Part of a small language model's weights.
Size: 13 layers, vocabulary 2048, 24.3M parameters.
Training: a variant of Muon for these matrices, 418M tokens, 12757 steps.
Each number is 128 + 32 x the weight over its row's rms, rounded and kept within 0 to 255. Layers, rows and columns count from 0. Numbers have three digits each. The size before them is the row's rms in percent of the matrix's.

# down: layer 10 MLP down (transposed), 704x256, rms 0.12, rows 320-337, columns 0-255
# gate: layer 10 MLP gate, 704x256, rms 0.19, rows 321-338, columns 0-255
# up: layer 10 MLP up, 704x256, rms 0.205, rows 321-338, columns 0-255
down320 095:069112141052101132113168041051094126171095129151097162170143127072140077130112144117084149121118157150148153154122137169127187138093175168123180152162111141109134127141169125151153131138145136169111180120105119155178137067060166124141130092122186135147150078216124151145135120117079099135063172140134126109063163160169140152122099121155040103148172126129135136115114149159103201069141134142127115125125116092086151112080126137165083176129121111155127050151138139152137155133116149095136140161058109183141163166117148139156106128125204141125142116108101110121137138128177072157094168169110146111142091106118169119111103160069074098085112090120076132103069120151143103144097133110094148138119119082148216187135141160121182150189134157130180103112138107092133100155177141
gate321 098:148147175114131118185145156136089185134105111133145107124165142118175176135182126156119103172166083124077130127127114077123084103083101154137081095124137092115170075100105106156149181123160080176114115174087129179163124200161105144101087164100143155119163130148117149103109209107075112134210117066109143129078119129119185129152144136094157093089075160116155123144126099142109122100150154146082123074113083122106093107167112102113157077136161055138147113117147090173175095143124186070125134133088149119178154145105081089133201099105163119089100109172165117082133147112154109109102093152140134085169123125143131134133110045097096122070157145144129141110071191172114175079166172122099156124132152188170136168111123141143140177070139150129174077145177095133143167121079089
up321 100:094092170087140096142127106094111135066128141097144106067162164114129115074118151099148190147080171110113153165144124137172145129110164090170159096067121120139075105187129164117096137094151168090117187112104142156150128169155082130156090078099069111143149149110163148159137123140096180178134170113119120112154094179141142115134129155092143161111158126104129136189163148069052089116049097127124098089074114128128145163130195102142142106101106108098208105090131144155080180107143122132091146151156143126112105165148069118107127154134139146181093115152151150156106179186186090126126155144130145126074160179168121121108110197139140158152135145124137120201139082123194134095166142185084168137119188124157129150150132133100052085119122111181156109096087159132148175104206169
down321 102:103081096102140109131156167178123216103103135154120102078064182132158090163072103139175169101084117118142172100105150162117141143116136104161110124092102113136166151088133168108159084124106117058126109102165114175124108112164115090103121086124169126125119150098079218112140112180148150194122104191078115154162090143166126115140143137094153112126101138131160083130130098072091139170096111145095085161168158118140119095120142127134172107076124135095122164160125108057129083137132174121126112158115184076176117077152103088120089105113114149117148173171102101157103141147124186118105119116101118065093076121123063163055082131130167090125189158152116123131111146188152143118158119144046147127125073148108099122112127192162151095156065204100049143118137104113094156108127122
gate322 101:177148031165150156098109144101072129097157157139119187057111136138190122094143135134140120159093104139139122099098106121147107142149146073091102081163106114124105106154157149128069195120187119123157115154135095108095114176109159099098082133097199227127101222136148159142164098056116153101152135120103106131139112128135145134097181105044167167153127126097125175142176165137103173114133141169137176143125119171178106085101148152148092114190131116109125106110147145139116090166104128132154091149173117133163133075088156139104143140149116115156065130102165113185086141160132177120083134174075129089151116135123142149190137169133155103185097154125104128135043077131123097111139155073174080133112085118154134083151157125088074114115095132118105136141164184169111105091169138
up322 100:180195149113154174097129147093130105070141129103145168094093071158154154114151159067095193138101068183150107130186207186155130158107163088113174146155108123108129156078167147122106150050126085167118155099097148119113052130152141134124154130086154160075112175153133152120126127102103101142137157100085085138142173120167102084083147098065104119128123071142131163086106128189137089143134161083134140111179102145188136144093143211139105120125107127119108115148094141106114182146159135145100109153129124097158160134120173120117153100114127152094105125155162072108094134127178162167122196153133133133117087145164111136164216173127098157138133151158151145129127113110129192151085147146135104222134087140112132153157133168087138140128040104049102190122143139106160117092154125
down322 100:106069129116168117148125172213130113078152153129138138100182094134166108161126132139139148059159148166127132120173121056163132108101120131145048128135117136166098103149138159122130132092088172164137127101201122124121163102105150074128072147166121168149116114164096194132099138138114135037101130104155175138091141134096115109120105103084185173141002162156128169143088097166092175114099122135088174175110155135085096171127144100157095142175106133125137134111136123132165144102137180096151148116163127140157168141110188137131121168181091068085117148092133141082154164124147110165112120169199163139108138139089101156105115120039136094154129143140082161151064115133135112188164125134161140121150154136116140099087121127138165062089166103152118164119143187125119116196091184
gate323 100:110072112156160129126155153133106133120101138143130126125117176135136066150113108121170151071135092169121116074149127110137115136190079117150166180101140063077106093137157156178083143105136183130149165120103168103151172114133100076129152187121083149119098114078113145159089062114154089091133091095144115138075170131117127175100119161076134111138066101085193086121131112155144153123119130067081151123162133139130176129118145112116176134105117074153088134153166142108083127128122134150133061124132141165079142094056086159144141128124111122151156103114118171192172103119158106071153109109112119086151158120179166194107007132127158086156057115115162076132092096091109124159117139082133117095113118122074108146146160085186105070107083173160169148158100167111119151126149211
up323 101:081130104129153166146107162125087169057156181077188114153126143155178138163153107088122155200157102106126133114142126148122175125157077102088156162135154158101141119140146116151109123166122146187146147172121131128134166127084080193142152150118170076162108177180102192142151159161138112113138098134111127146183127109170158141092103162162134170116087123110132099200070130151077154132126228151122165110113073122171110093114103082087091110156127135139166138134106115162192176158131133165098109141087157103121161164143095122169148140188119138140207091064106117092138100131077218113143153130132132142118124157149057126142084132171192123157131184139150086114151052140091156138111175124122168150088108125063151098117182162091148104123106119119119080174151139134192140119133121
down323 102:112163120141115140097095162121118096111129060138108138139151127146083111071137136112090154132094162192129137119161131096200140116110110172072156093113121134076152100122148126097105154123159108169095098098132101147106127113210132100127098100147103164148122110163109150109103131131146116140125173150132134158134154104140103132164132180132060126131168169109135190131142156135145091125097079072089111102145078120089085171147144114084164098108120046076155054177066133126107137152165174084140074183089150114127115154101159162173173177098137065145121206152086146086138067122129124085155074146144238157117070169164126115098100112151177061148102174133083087183123076087115110154131080143152112175155130113187107123092158144115069128109137143153133151133157126103154136174119166
gate324 097:075150124172130152080134138165106163144117162163073142102091107137128115086113135117129128082102141112170140182105160153136149124104102096167163133126155144114096127173106070120085131113063197143143117127143156106056104205136167118161197104129093152145156083164077106069142064088127086093169104138139138142163130090139176103159113165140129167093130114144136089058127166176111139125090095123128114101128126115058132063103126100161096139169140135125098146161161172099157095170180121088089142134110112116126116165182129187158108111154122094116158158200076119136163096065110153130137194095111108135120169108207135113147162109130121110157088107154154127125057165052135129147109169136128090125071197118164145154092106106140134117097134081167100109150147087074127189177060136
up324 097:113162109155138107094117119085121118055170141081136136074160088151136083130104085148175113158175135124115166110131182051156104086124114113152115153125171162167102054096104136125146103118222066130124139127125179142125172147145146140096151133112122087111123084170146149076073118123106097137182167182127114107138136161175126101070133073141104141139162121133158121067104136121189088142216102109076182107105097109129144127119182078167174069064099115086137141145111099103118103174099101084164129121177154136128100128095129094134128157113115142125101115095177076124090145145161111149154163124060083133118133182094217135150115065122149148157141098054107137145092124146139163172182167103110078123125105127155133163135088051147091104147148141156106130123113108160099165157132183
down324 099:148148149164116159090068158118053197156107117130084157144126123094046076136120113118146139165113157158183044142113177145188130103140144128121121060074191159105184100114154132099171090098147124082122109123116110162063136126136116115160172155104113101110141122101164144079101194143139170133099148216156163175148131103105164139131148160134103174050163162136070149138106106149057081120129087160122129098148134140136097086118119153107088112101131152088116155120105131182183095125114149096162055091099125155109122148086073146155105145138104163100115137072137132118171099142108138174095121100078136142073162143138130176124130096133159113038104103135079174100129173115147099140108155092151107135098176153143086178159133097111160149122156150176079120172124140065128100130147096
gate325 098:110151157115176166099159185201123097122113126101161134102200158123125147158116123118100126177112109109132104138161190139119107090132097137132106133128169136137129120147101147126126146164060070066085072133095162127169201129109176097107149165049064165072119133171081143135140065128085089111169157081120108150188112073131105115145176171119152062113113133145083108095056113137109178119109144139168147069115112105120104102113104101115132169124142087178152107160103133144166108157165103065189114137097106093129083165088121184093128113144107149158097142092147177135057152100091105145171132083098107124165130133108101106103096168136123105106133144140099092070095105118117158172178109080053150111077147162082193137101166152071160123116130135121139151129087138064141127128129078
up325 099:106116152119073104157061094137158146141181176093137160076126138169176138133092087103100199124132139071097047108149103125160120118171145097089194087133092101136133172121175100136107138121132145141103118137118171179095105158164162100126157147177189162122086184085165099156100151103152175135188119128136163127129117133139080167147124145142157158134143130095045130096154147089155125118119110192131095111162090071144135088154123123130154149135098170134050152139056075130149107098097111153136096129122109158115101155125149186134192110147098072165176141156128111132116153181127176114178165170088176178175135098111072118101094173130124134121036115143130111152139125085141124117092151124134142122166168040127141094103109180078121144102131155092133105151151078140142051088135121
down325 098:098141088120137104111106087092076128135104112088140145155137116200093138144116146142152200100141118108158121056092150100134120151113140129122094110106089096120171084142104202141140175145119151091141166170129080095089142101179163135131158104128220078134123128109167069096117116097120057106155136136110113109129077127123085152084164062157096104065123096119141083113124133083202107143112115162080178166164082133191129148146113133138105102082052105161115103165150157152155176143192143075089141062122122059146126094144201130128148135100116104086109153177087182137058124145152166125115119167148096125124164142112138096134139053088086088120067086133104176153148148105143157080118107125169144157156133171132130131098086133135122093206138107066104150117138101145144112153144135
gate326 103:147134118087136161109091144147160147096151063098185109125091107142110137165124095134082189177138139147104098103096145145077120100165169151137113191133122175104111091081148140179165109018116118144130143141146110101117158071180153130104180142087158079123102154142072122121072138156175127108137162137113155140149184188130084165172093175136132120115078168121150137141084145128184140109079107109130106105105160130083155119111138096108123128128125161174168112089100156098118144097180071163169142138152095152134103083086138061068114111098099164103153148120124132088101159134113085142076099185146131104094170147083186130145101098086097115105149163178119136131128102131125154093151062176103056179119050119160114072142109140123164164129068158201150085109099090065120131136136110
up326 095:108111080089092095116110201117088124089187156096118145122076096156077131099153076098156129114136162114069132140175103105072120091093138109158095093083102145126092151128132121166206173078139124194148096090150131125099150110131115094166161130165231130129152096148194095151121136110153132112144110177134101154194133098129125162136134127152085084091091072198125097184053104144158131130136186118096155080092171111135112172163158130163082108141121132110131156132102142119138138108123126137142117164084076133088103120085166090162123142165097155084064104155098083061107171111113108098122114168146115092152095192103163086142146112138146121142114096163118131078120105109162101138163101188163084147137145135136105177157044116130114140143145154142166179115125058090113156066155104
down326 097:185155106145103132152169143169138169123124137081188089120131148107140091138098173161129122135066165125163127112165105156121170136132099164165127172097099134158130116140153179079188183104083147106132092173151114070089117134158161133182081133116125145122160053154106156116155132170166144135168161125144124096160153096165142141163134109094104091100116161115128133139108116061142045059158124103151103089149106179144155162188198070160163132110185110121134078143121140144137128077117135133163183155150131151170136103104141054081107099169147107130138126085167193139063155151115075075100120086120092077188084141112091122214116178098118130132091082089127095114100115196110165151101160134133132167099134115094135141145167135124161092154142125062088066105129099105179129145115108
gate327 100:144113137180150177116127091163107088163114165162085195168083109101148189181095122148182139097171126149104111120115087140215142130170141103123121128108106118074158150119124170139141086150105169144072115125131240136138084171100104137142114111138103153155126117131153144127150156077168112162169159146126118140177113066098129072150136105121139073123163170139096140144097121207134155059133150123127123097151144137097130102140172103087125126139091138158106135148120114068145181090121123144214120139106178113122127120178144173129054121121107119142107136106138104137185116169140089155154098128109093184137149141181186089155156079135091141169144192110131009152129146099116158117109081167097130148101095137185121152084165116173153104104150108095069097141100082092147164125104170
up327 108:146134160170120159161194102162101144123141153114166086080124116079090139181167154126154113184105123098120144122121120161120082137137143133086094091081143133097102185100133128178086094098141141176112124168139157154115169132144154133105161107160170128121115144163086173148128103113122080153161066164133080048109074126120122123136156102072136134187100108119125112104107105139086086104085148114190129171178129106156171124088147171110087162112150137135189100144115151125117142164150188136164127144159112152165140115124130110116160091164096212165137059155153090103166163092119179106105123117159135081140184063099174168109121150089159145162121161224124181130117119095154095090156056111114170114109100127054094139155099162122127212084151079137108090121154109116042129101147147
down327 103:159119066157205170092171186120157068114148121137175083136162178122098164053079214080097182169147098090142106106125176117129089131128172127109133152131099143135133130137148143085113091124130141144085114151122145123124106138141069147158147094129141173158105148053097144155128061105118170132091174152111120122167096221159111107132179179159137169098114083131174110142128127140111095117115058108103081108130194162176097154123112157123131103155151119107075104113161159173161106129113162155110146120091091131118037117136057141091098161128114117152149084127126074082103078112087144168121187082184146136173167145137107148186114122131141105098089123130143151166140104138193116144101163183179110101137152108118114158111159123128122165075131102121158146113110116188120087161139077
gate328 095:140154140179111189128148158179079125139086076167090107161133121114137080113106101110124150120086101136158136083104136097148096078118171165081144158164149120129105118158101177127076188082159154102076105170144118125144128076097132088133131075168130133136114110132141109139061139127118162128137192112115114073128104052117127112125179168163124078118086094131095144073108132121129077160103124193211155131151120152061127177145152135186137162175068152085180115115140117144144136133167109181148131094114121126112135116089114136119131172126132148124137136108163130192138071193191133109118087148086124122149149144094151124193146105097169139140112120075093172180064044155158182127117196100141125176119154105051110122095166153140101080081130154126072122141075110106102173157133112
up328 100:086115142120155094155185102080094150148147188160098114129171090122143147119094089192116115128127137043176083153132087143097189119163155064130165083141131114136165131103149130115116095138110105099181135050084112120179127123115127091125137085143127156160107137136169098132131123122090162164103175032142130124130136179132117086117083122139162109120163120172104157182097152101106174142125121141115126136135129142124080106125107155114122118159104178114100069127177174125103130102104174142154177143109156130175176215144100189093137133119084132079155107112127170155163122099154125088116170138190153151129105175098127064111120154141135131132154130171111157128105148170202146082137123133088162170188155124195162082150125123036114152114089192158127127119080105047168060104140140
down328 097:119158142186085172118066177076103109124164103157186092132101106161173166124126151170134143052156120092173052083128121097078113140058114177129123158160067124148133165136097144081132138141126183117114160103120121142072145119138104075165150132138121153171173165133094149121090130114171125203152102187133114111120136151129153111120160126135138140167124071133131159160120123090084122075037140072157144045130125141172179135128109156162144129131150058093198139088157102080160107078117089168105082104124103122109208099122159107169115118155104136136098108176180155144146091135129145116168120152133152108117144141175150161114116115081161168086139148113142070158147098171184099064140155121125090169128102106148089173098148073114082138108138127150195167118170158126103138121107142
gate329 100:098082134112149102082131134178122149082148143130156116092099086136176115094184122103138117125150058135148110094139119162130136175122118154131111125108089131164133126159116118093140133065072097172131182139102145130159186163078144178119169127098157101181131129098147123102115081182148167107113096140176055135130142102113141081119128132203118044109116144091146099076130148149093147164134077126087068138167147141125174159130139114143151124187083143078134174179196064114141123171187123155141102149126140084084207140151121100141061099114163186097113164120086142104162099084068165163049123133053158127085136133155140145086117113118104183119115160098130132114147188112118156134161156079133093077097129120142157114093121154186088149144197118137128173190144111097137114098107144
up329 098:125064106101124152145082125137152145128133093116087142110195143043110147139137063161155110100161121133116164161099080138061192145110131094054124104112104116171138123126182101071122121120144161069151160114158109103131055124155186136139118186101135134171143166174117091170113103172142116149090125159102151111126147098176138183130112131088131145132139088155146095189167145125085150127154092152112115069187169118084156220135123080151201138081113146155131155098147112083140178155099123136151085185095158110092145136078152110135156066122102169117116130069121099171128096135112178093135158117130167152120129104150105145086070156080086098175155169156113169080160138133188116152121141092164117166103119101128197084083093165098128116148177194117096123140122124173102150112134142
down329 104:135121156154165139067128163081124096158142160139138161175104134102126084098144158109115112129094122198118079117101136164146142130043129123112119136105135157096133086091136178138126114129082125126106192191177085168153122133113096088169109096089113186135091168136103188179143139116079085124131130166158152170109083157119116146134088165164088146130174113177105122147151137207171116171084178135128165146128077166151112150101153105174137126170151116124116152146156063115181080171178123091088141117138112094145142137142182195117112129084105153036157185099136184110117116163042139109149118126131126160091125142127173167051146115123173116153132129086130146093115059174081143111157123140089144148160155117158157058088171177171119119085137101157101101180089093113135142119162142
gate330 099:160129185165154150098120184119134104218125125126154169134100131145167147141118142196133069124083121177119165086098092058110157127074152184138110130130131118145211127177055070149158105133094109084112134158117111098147134149140122102171068125207131107147096152152093158151180144091177125167121149165136154110113126152135139108078118107130162125167134106124136102171131116148149080121119088147140103142140119156095117099108205120167084141114095153122181132119116172144125146152118177162096146167109121132197150125086134129107057158083073160157073110168176148079098161142114096164169152146126143127148191080091158094088160082082121105150087117111196077139121172090089164083156102115153156095160157141145165127078141127149179099138108081120111144123211158158097147172103111
up330 099:178145151133094176118182156122202076108125115124194119110130212180137105140161100057152142107055138141143161171143070143153184090177144132116167128151182183145116142128173142148119110075075067122122146047104103102136175192130134137108123102114158180135156120134110105134123114167076109136104094123127075111118152142056128139061180091132117155111175124146092139165120129118136068139134105122083117140180042089174134130068150140173160133158143145108074102087140105113126139131175128167151110163153117126176102129102124076125083117154126091149177137112080151162110165155091118157130200080176131102085189132161110098109103113153118119132058115152148091135165081146141209130144175166145163135134107160136090107089148149110130134124130190108146133172129113145133128097093137
down330 097:159121105110103125198082144144104101083123140102070091190097093160114128188108097080134107114180126129074076129138085124121187097145135160080129099084149141106121115120134153123142147099135148152076167111085142136191127136123093094175095099164091159166121153086109178081167145159128120158156158109168115162140145178078166160137169154142151111151126158128118163161139135180144145157144136081063083118113118187140123166157126106119108140188077137138101139141103150102177095075148056186120143088104198153108171144198077188116101153161102112110112112159172097096158163178100102121098102153140187119147174159143134138151148082136124126173106132067103152181099111111134135172118102152156122151189104120092105117078147210078044097171150059133157125118142130134144107113151096
gate331 102:114139133163137168075089136115132211150166125062195180143157137143169163108142111110102137131078147104170151101118117146171138171107129120124121110143126058125072120079142116168237128078082168082125151052162123156077123104115103072105193153108150063133087124156171152137112048155134123124096127128078164122143150079076118132131130121128126144130160198124150107075100103116149148121166131139168119137094128132118126134081136112064165123176116158125065092143150180100137069088126065096050078092110165189095155160086097163185087090116105182161141090142116119150141123105118072111140125072140155095196108166138116114140109086118090147180119115123125138166106140158096152148153139098113102152135101135105151089154107119109117140132073089140122129142094154097182113150103164
up331 098:095121077156068165145112116103061165165173129140144156100102095167097103134111121128134134117145128050124102115170183148119136117139129132110111115106148135135150115087089067150175099125154115113153083120127155109112114114133080076139181131153138171165108105026154127091203127142144123141166136164137074077134106122111119088128145122077106182152126061115124181088109110163121190118130114126113187095161135067114121101125160133120080110124142092139077105082174123116150128158088080128111143170164126090196133195133125129140115115165168098120105107148174088160118059156051125155100146117132119061108124115134156122086083124176156158101159101087128155154080100086139085167213122139072094125134053151099083147102144089177122138155163145176135100137133070103056106122182127
down331 103:152144138122164084092187127169065133138079156156040122152106126136149128133103193120151127035146120155100133098086093109142149112117132126091154155126069120107229178189140043085142141119094108153136159096105158161124199107122157109109119086110216080144139143143119139118155099113117131186162193124120105144122118134135138163084169122158053121129109101126131132117127153169132138200128141123127081198147086188170107124108122152163151178177158124116146115059080135142107107106143137190116156123117185172126123097162152128076166209142103144134154193160083156119169152159164128192160081135088112131133127173146088105156105113131130150080061108151153150153167104145164099146110110153154186124136135139117100151117170148112138114116119110120156109160137141098172161114089095
gate332 099:137174102166173167150145160134126081180083074188100085147153172165114128134113098197105093130147109145160142160071111083118100119083103104137120119157152132127086105096157127159120150186100149134132150108135134155167121170029135070160135137088225103137122126153096134158102099064195143115167137111080121115140143080177124126096146129126163155069076182120167110162175106136037126168089127173134165100110103082148156108104104154160138050188130100134140093143084113152138155184133133112107160129126120156176157080142170079129127129134180130127065165103089132139165134064104162071137131141144124134149126115133155130129124184136080150173151142127163206117138180123131088157143192123093123149080147152135202154132081105144118106121099165164161097102118108147130130100134093
up332 097:156115166138101108147148117134144115173124137163173138101163097139097157190141154091093100203060104121101133099196071066181116110119110091101079139097145145125156097146101190163100177117091144101113068096132113114146151121140110121107189143060149117155175119114147130176144178100095129125182111091132147082148105133120091175119158155150105118120117133148127139166122099123109137195101101141169108099109145133167113054125143122138171157114104134114125099092068131101095134192182218126145126150140114169116206068135161156141148170135140166089099148117164057151147149140127185111124168173182150155135146137174143069119093108113119080146056109129096144037078122181156129134130186159160136166131123121095130162140099112127080110119174145104098095083101118162184077099110153
down332 096:120127196131122193160085097121098162135112157139119086174150146082096104209111118152120127189102160122150147090129142191144163123152106157167102117091082142167169137072134123173098136096108134163089145093182099129154102093145153183182116142126154142121074131108159138069078165127136169096112122106155161119127158117123099131121131107122163073117018093137140141153092118130125162157115144126130097161127118069095114095119149148107196145162130156125154123133119101095050081145151164129094093097120144149120121101088082169129058123117098123210149098129147157165168106131111104107097064134064198154103139143125166096120074153173125169118139102057153148086151138110073169127071147103134091181176185099166075130077173146170115108141073147117134117094103182130124088133147105
gate333 098:156109112147153162124142105170048155104125108129138173157090136084109097191121150105103132111161147131154106074133169110082119159126134144155157140126104046153116144137108088117143106165123142124115102155139135172121147089070135131109160103101092183106153136102113100160173163077156017150127109151159117131118127137129065134132148128236128117147161129219119106167155149130119113156184146075147049143085116084146120126102158141113167129157116187176066130109172155126171102068122118144153102177161142097087127103115108130201153203114131098049143110145101108148202144140159126155160113121175149125154134129181095120072097132149129121115052084136120171156139130082139107127165130110153143091077111119111100111082175088183152137146126155157141110150077086101097091085160157
up333 103:145106171152133109161119124094092126094094143046162111077123076127079154180154178087078121183158125183166148062079102102057204130112104181110127102140119127070098144144121128123139134138165154110124119130153073187141109102156133110080116074147141127095142172105131156162125140120082106144075119125092090127117127142207083160076172143158124083088168084153116158153117173135139151137152199109098107140108120075118099188104139147143129137148090174128134085108141161122122129117053125193150072159108120139158093167111080121160130129095120131110120127129152095161154089159156146117116119090205121121167158089149088146070143125102114157121207125170155164161133147074071141133150108121180131116125080127150162136098119135077078173155172158107125121181084070117185082085128128
down333 106:049167181163112153118117138078125079147127101171149109150137085150186081144060096107163120154174111172148144133174102120192130116134116101154156088089094156147096166166136164147135142107134096211136200140196129120115173176098150151115130139086170101060097111162090114146071207099185177148114088118095161131102175167063117113133108072142144129149120112198070194144142087131120108122159145155127065144120141084140138181123091134138150106119112168091136118112159128121156118097154153184164143128127162126124117111175143143114131192152118158131176050115160144111122142131081194122151135142144113158172115119151127133103167181075130075169182114144118119132155123180139053131148136137093149107092048127155111125154150134145180123128129107106112115147121196146091118161085114
gate334 100:075094155103138064140162199177061132112110152183115124170091156106083108095112101159125124142163106123100123124172095110177136127139111142073104083132081160158107095120149187135085172088188113141106200118094101125116170128099116134123099122164130107101173126107095166149139122175155174166172143114128057132127186149152095133088116164106096164163131136112126152104098183138138160109115152178054148137124200052147110048147109131124070102133147055098119155167186116101123123123106137125147169153167135152150159105125136147103145154144137105091108150063124182132146107159191137083085124167173142186134190121105140135167156098134104107163115109139145101121129133095056175161145096160159129160110134133101064085124136098091098049158116102164174131142137058078117102147129114
up334 097:104167131139091082139144118115146154082087108115162118066068108183114141063087097138096104187092130132088125099126102134151153158078106170174185144168148138106127090145128116113170153093125117065048191123126107141075102100106130139074098070137149156078146157170177108126066144115108165103168147134070114117106099185128106136163143108079121089127140100170140081146121171126099129118146100155063174179126159080099090129135157143155196122122103119067144160120140132122038145124089141156139132121112095137094120109172121091170142145154147169137184139091133104203120120152083101100102057119105095112092136147113175126132138091126115103103120072125093190106165122123168146236147093118110062152116103103131091111114097137112175133137111085169133130098121172173103127089133077
down334 091:217109100123164060123113150161083117099093089149076147152130124096121097161128128083136114130127151107165146155110162132114137176109155149177104173129127178200174078115132129189090129133114093200099106138139103123163073100103149126169098096137151107117090131108120145117144089130173094086130147160120180085068082075131075059057107126145102129149116117099139107160072131153150115142038123070135109154156165127171086151195125059127109117079113164101164156151148126095072118109133109119131120149176132145086114096173154160154114078144112149110099124156109127146100148093129121106098153098118081119087106139078135134120080104157110221140067125156105094096102172152160099116089197106174114161110174106165086192149151121118079115111117117143148110093223135142134148124121158
gate335 105:183122138114112125092161097111112107116180194108116075084101029162144116158105094118145087124133156115180115094119129128117139169100102117089110160156162136109106124161060138078158075144135181113077098084088093136165106168143153119148109056148131134141131103083124126102108075108124144091111097106159116133038149192169152174136091144108129170180117093109157106122193170124102121112102094155065135061130125144059108122129093106155137099160127152095119086103096096134133101143118131118120135142115171117147208122138171111095149132117171073122201110184143133098039124133091110084130087111115097136126097120148092159129120133105049143155134139188125119120155149165102123147129163138113219103136127099101098098154108096144111117054134070076119145118093161196079098137152161
up335 116:055144227103124087141166117204143069160111127151125137134196113159118147088156142098120118110175167122144130175182113167141042141092111140155145146052158139094102094139050133074076101058154134132134079174104093155068139134135145071130131117154158138129136109133137177059098120184125174116158185115179195147167103072113090082147062170114167152129119084108146108138188172138115114110145123125190104110174162136093122086150128170075112149127111135090122105121092101110183138125134139162113095090109140178141123063161104168101143188143133070099114131142097074095122134122114099130103122098088098104138101161172137152129126119088145116099155127140157104114141155140104136138196136124090192125097120147158100149121121202121117110143131144155134131172174153117163133173130160
down335 107:129178113103120151127114059078114151112166132172124176140163202126167073128111129135174142182106094169097130122118056077144089168184112107101098126199128134164128087115147108187112133107143059124143207110135104161066116118125116136102160148103105139144134141092160098198185109150080079159159182134166151159122109150133113137158211175125135120133089089177094107125133123163104109134158121142119130133140157141146113061138205131099124120119124112155076125119128137107104166116163118094108117157090131096122066126183161212109156191188162129113138150110163107197160155156117104101156190115096064079146102112092113140074148125105131115111148126090116169153163146075111125096128136109177064127152159159108103142182101142116141063146075145093134104124185112166128146146138082
gate336 097:128143118141183129060117116156134132161123088156135156134152108132120154138102137112166093119140156113107135148082153133084159096109098092081122138152117137150145112135054125108142210079169174162163193112128136104160137108141084136130092110144084188146152097172119083166164090082098149167058079125134090159097103146160123142132123201122136135142150174127130150109180136150141153052113161095144143133110064090092110100157106154158162034091192117178107121182120109064151118104141106172173174169126136123192143137096108138119173131116172137137178092145101127174144173144160125153165172219135131108155125157127090140124151114096126131083136114171112175092065084110113126137150163118214106130158135147193120140143142133033145128100173165117127081174128101136144118140192094
up336 097:123147113118134109136111155101114142155110087112144177160126164195133138127093064153132167139144126165109080155125130185170075144127097090140151104162125126154180015094127110102142102109191176141141188075133091111112115090115159152128133168110166155104116100210142130136115090170097116137112172119094083087156068153129127086129136112155131094131078116135171140172162109181157052130138095146190149166089147167126151082169108101172108155135085223130080165163117148134080134146063126153169149157145074090091104056096137127171111106153084107173144191171203150152129090130093097149128164122150096093135123120107139141106113095132138129147127100128119124130122133110135128164144132153102125141090180095140092115152161146122111196089102083116165112156052033126154146156119139
down336 097:119096177053119174130106154114172144181078161160151122126098045140119165129101129139136170115182149106099179158136081119099144103116122094136127119144093109124137117111123108116128111126119084152098054119134142154141129079140135137127103160108148185128125133113101087117128167147096111113148096099159141148104142125052134109130113220090103086081124158157142130118131165145111149078100088106014177123088146195136177143130101092134221081151127161145118153147121052111173078151122133157198130129109157116160128139149128124138095114097066063122112187169144165122113091191135108159121090138133100109138128172093075115112113139109167063132090144138123136163137103107097127132094143136124111098108139092123238076091187087096092137163156150105090180137115115140112045106139149
gate337 101:147117096121142168097132132104125149098120166161110114120082167083153061117127064117128175149112122160085087149143144154141136105139122089067140136111089129126148110111121141111134150152071138147101136169089109134125185114130093084149136191128120148169147122140135148122122083172148128106116178150130144182156088169187095055123117112118192132120130124154128144054120152090119165071145086129068164069154143111121143130148154135165148108100086095128065086139154159139090093109115074235125127132101070089102082149104112184139107144087121196081108082153101099080162127163117158138148164142137191202149109167150060141161125083153091142075147147165114105177120148173109170109122109132141090137219157144081090093163158147139107110147183151198174098177158138148154129171119150
up337 103:168198085167090125185153121128139112147114152110136157067148064126091127121150135102083135172142094112074153094160059119195127139131145142153159111165088024128180163087113136192123142170126175051135125136158157127093106165158157153134071097151108152112146164114097163149111113100111138173192098126148184113121110109147108138109102102110112103085092088107169074119135145149100100111174078106160136192117140162100081136101142152177120092118147140126068176076139071105157147150110085119106204138157146135135077085216166115165129139179124170122176128144156116090122092129152176102136109153091109144105142146134066111111070127136120092149102095099156185124155084146133116101139155119148104146173087144149116129127138177168131125118156110061071065118118153142168078110147155
down337 105:100150088173133092166123208169144153137171131125153140096149073116197202101112139118151146175172168098122142147041161133156171163092102160153096120149114178139152119112158130167090089166149146155111096119098130165155104115148149158110127161109117108103153052116129109110121125166076148100157142103107092090148102144181194183135086152141118191158117135166134215164116141146116073092146145093172112153118150084115090123114075123121125168067157143093153165112169091119112109131137075143129132106167141134131150113075063069129133158106142149147134141157092141071136124107160080159167101133195081165121142127134166078138102156113116071190129152116150169138145143133150147185128177059062095117122162087144146104108164200121061133133070078153122164119114129167085113100132140
gate338 093:133145126153108124152140202134128102153149119112139137147158160112186088106143160114091126128122177130181141146145091085170138089104127141116154116157141142157099098193076101129150110101131158129076105141098100154097119096125104120140101154135116109137124117180195067141115098130129061145129154122131081116122157122110115153168117157116194132140063153144103161095132130145153161162148131103150135071071158091139212089060112106163164160176194159128131109121190099103034133147160096089128115101145158121080172074146088143174152105119151112070099181141070105168084186089091146147087100104158144165162178171181112091136126101167112171163131151097096144172121184144183126126135112118121126103099158113154173096116161147170073176144125146178086211110117135092054182122151104
up338 096:133156107072087133176154123087120131115152170091050135151176118082166166087133186137092114154135104106135095140105125134084103094151132141119087136125114187113163153190148160089161206121179118105158074192133118169069070083127132175130095097157095148094112147109126125085118141181125108109133086066117137068118063097136106100141106099121085123076158080091129169147057081146056143094086117134153144125155114113089149131129167135128132091124186194098153156043128134127150162150090150128118134040122082134130179116175153151156142160100070110137114151096149135108132142138162110115101142145119150115117191110128123193150125166138113165138125054119173087169093060103138143121147180148138135125106091102109148197103093141147124103095142160128157145180140087150131097094178129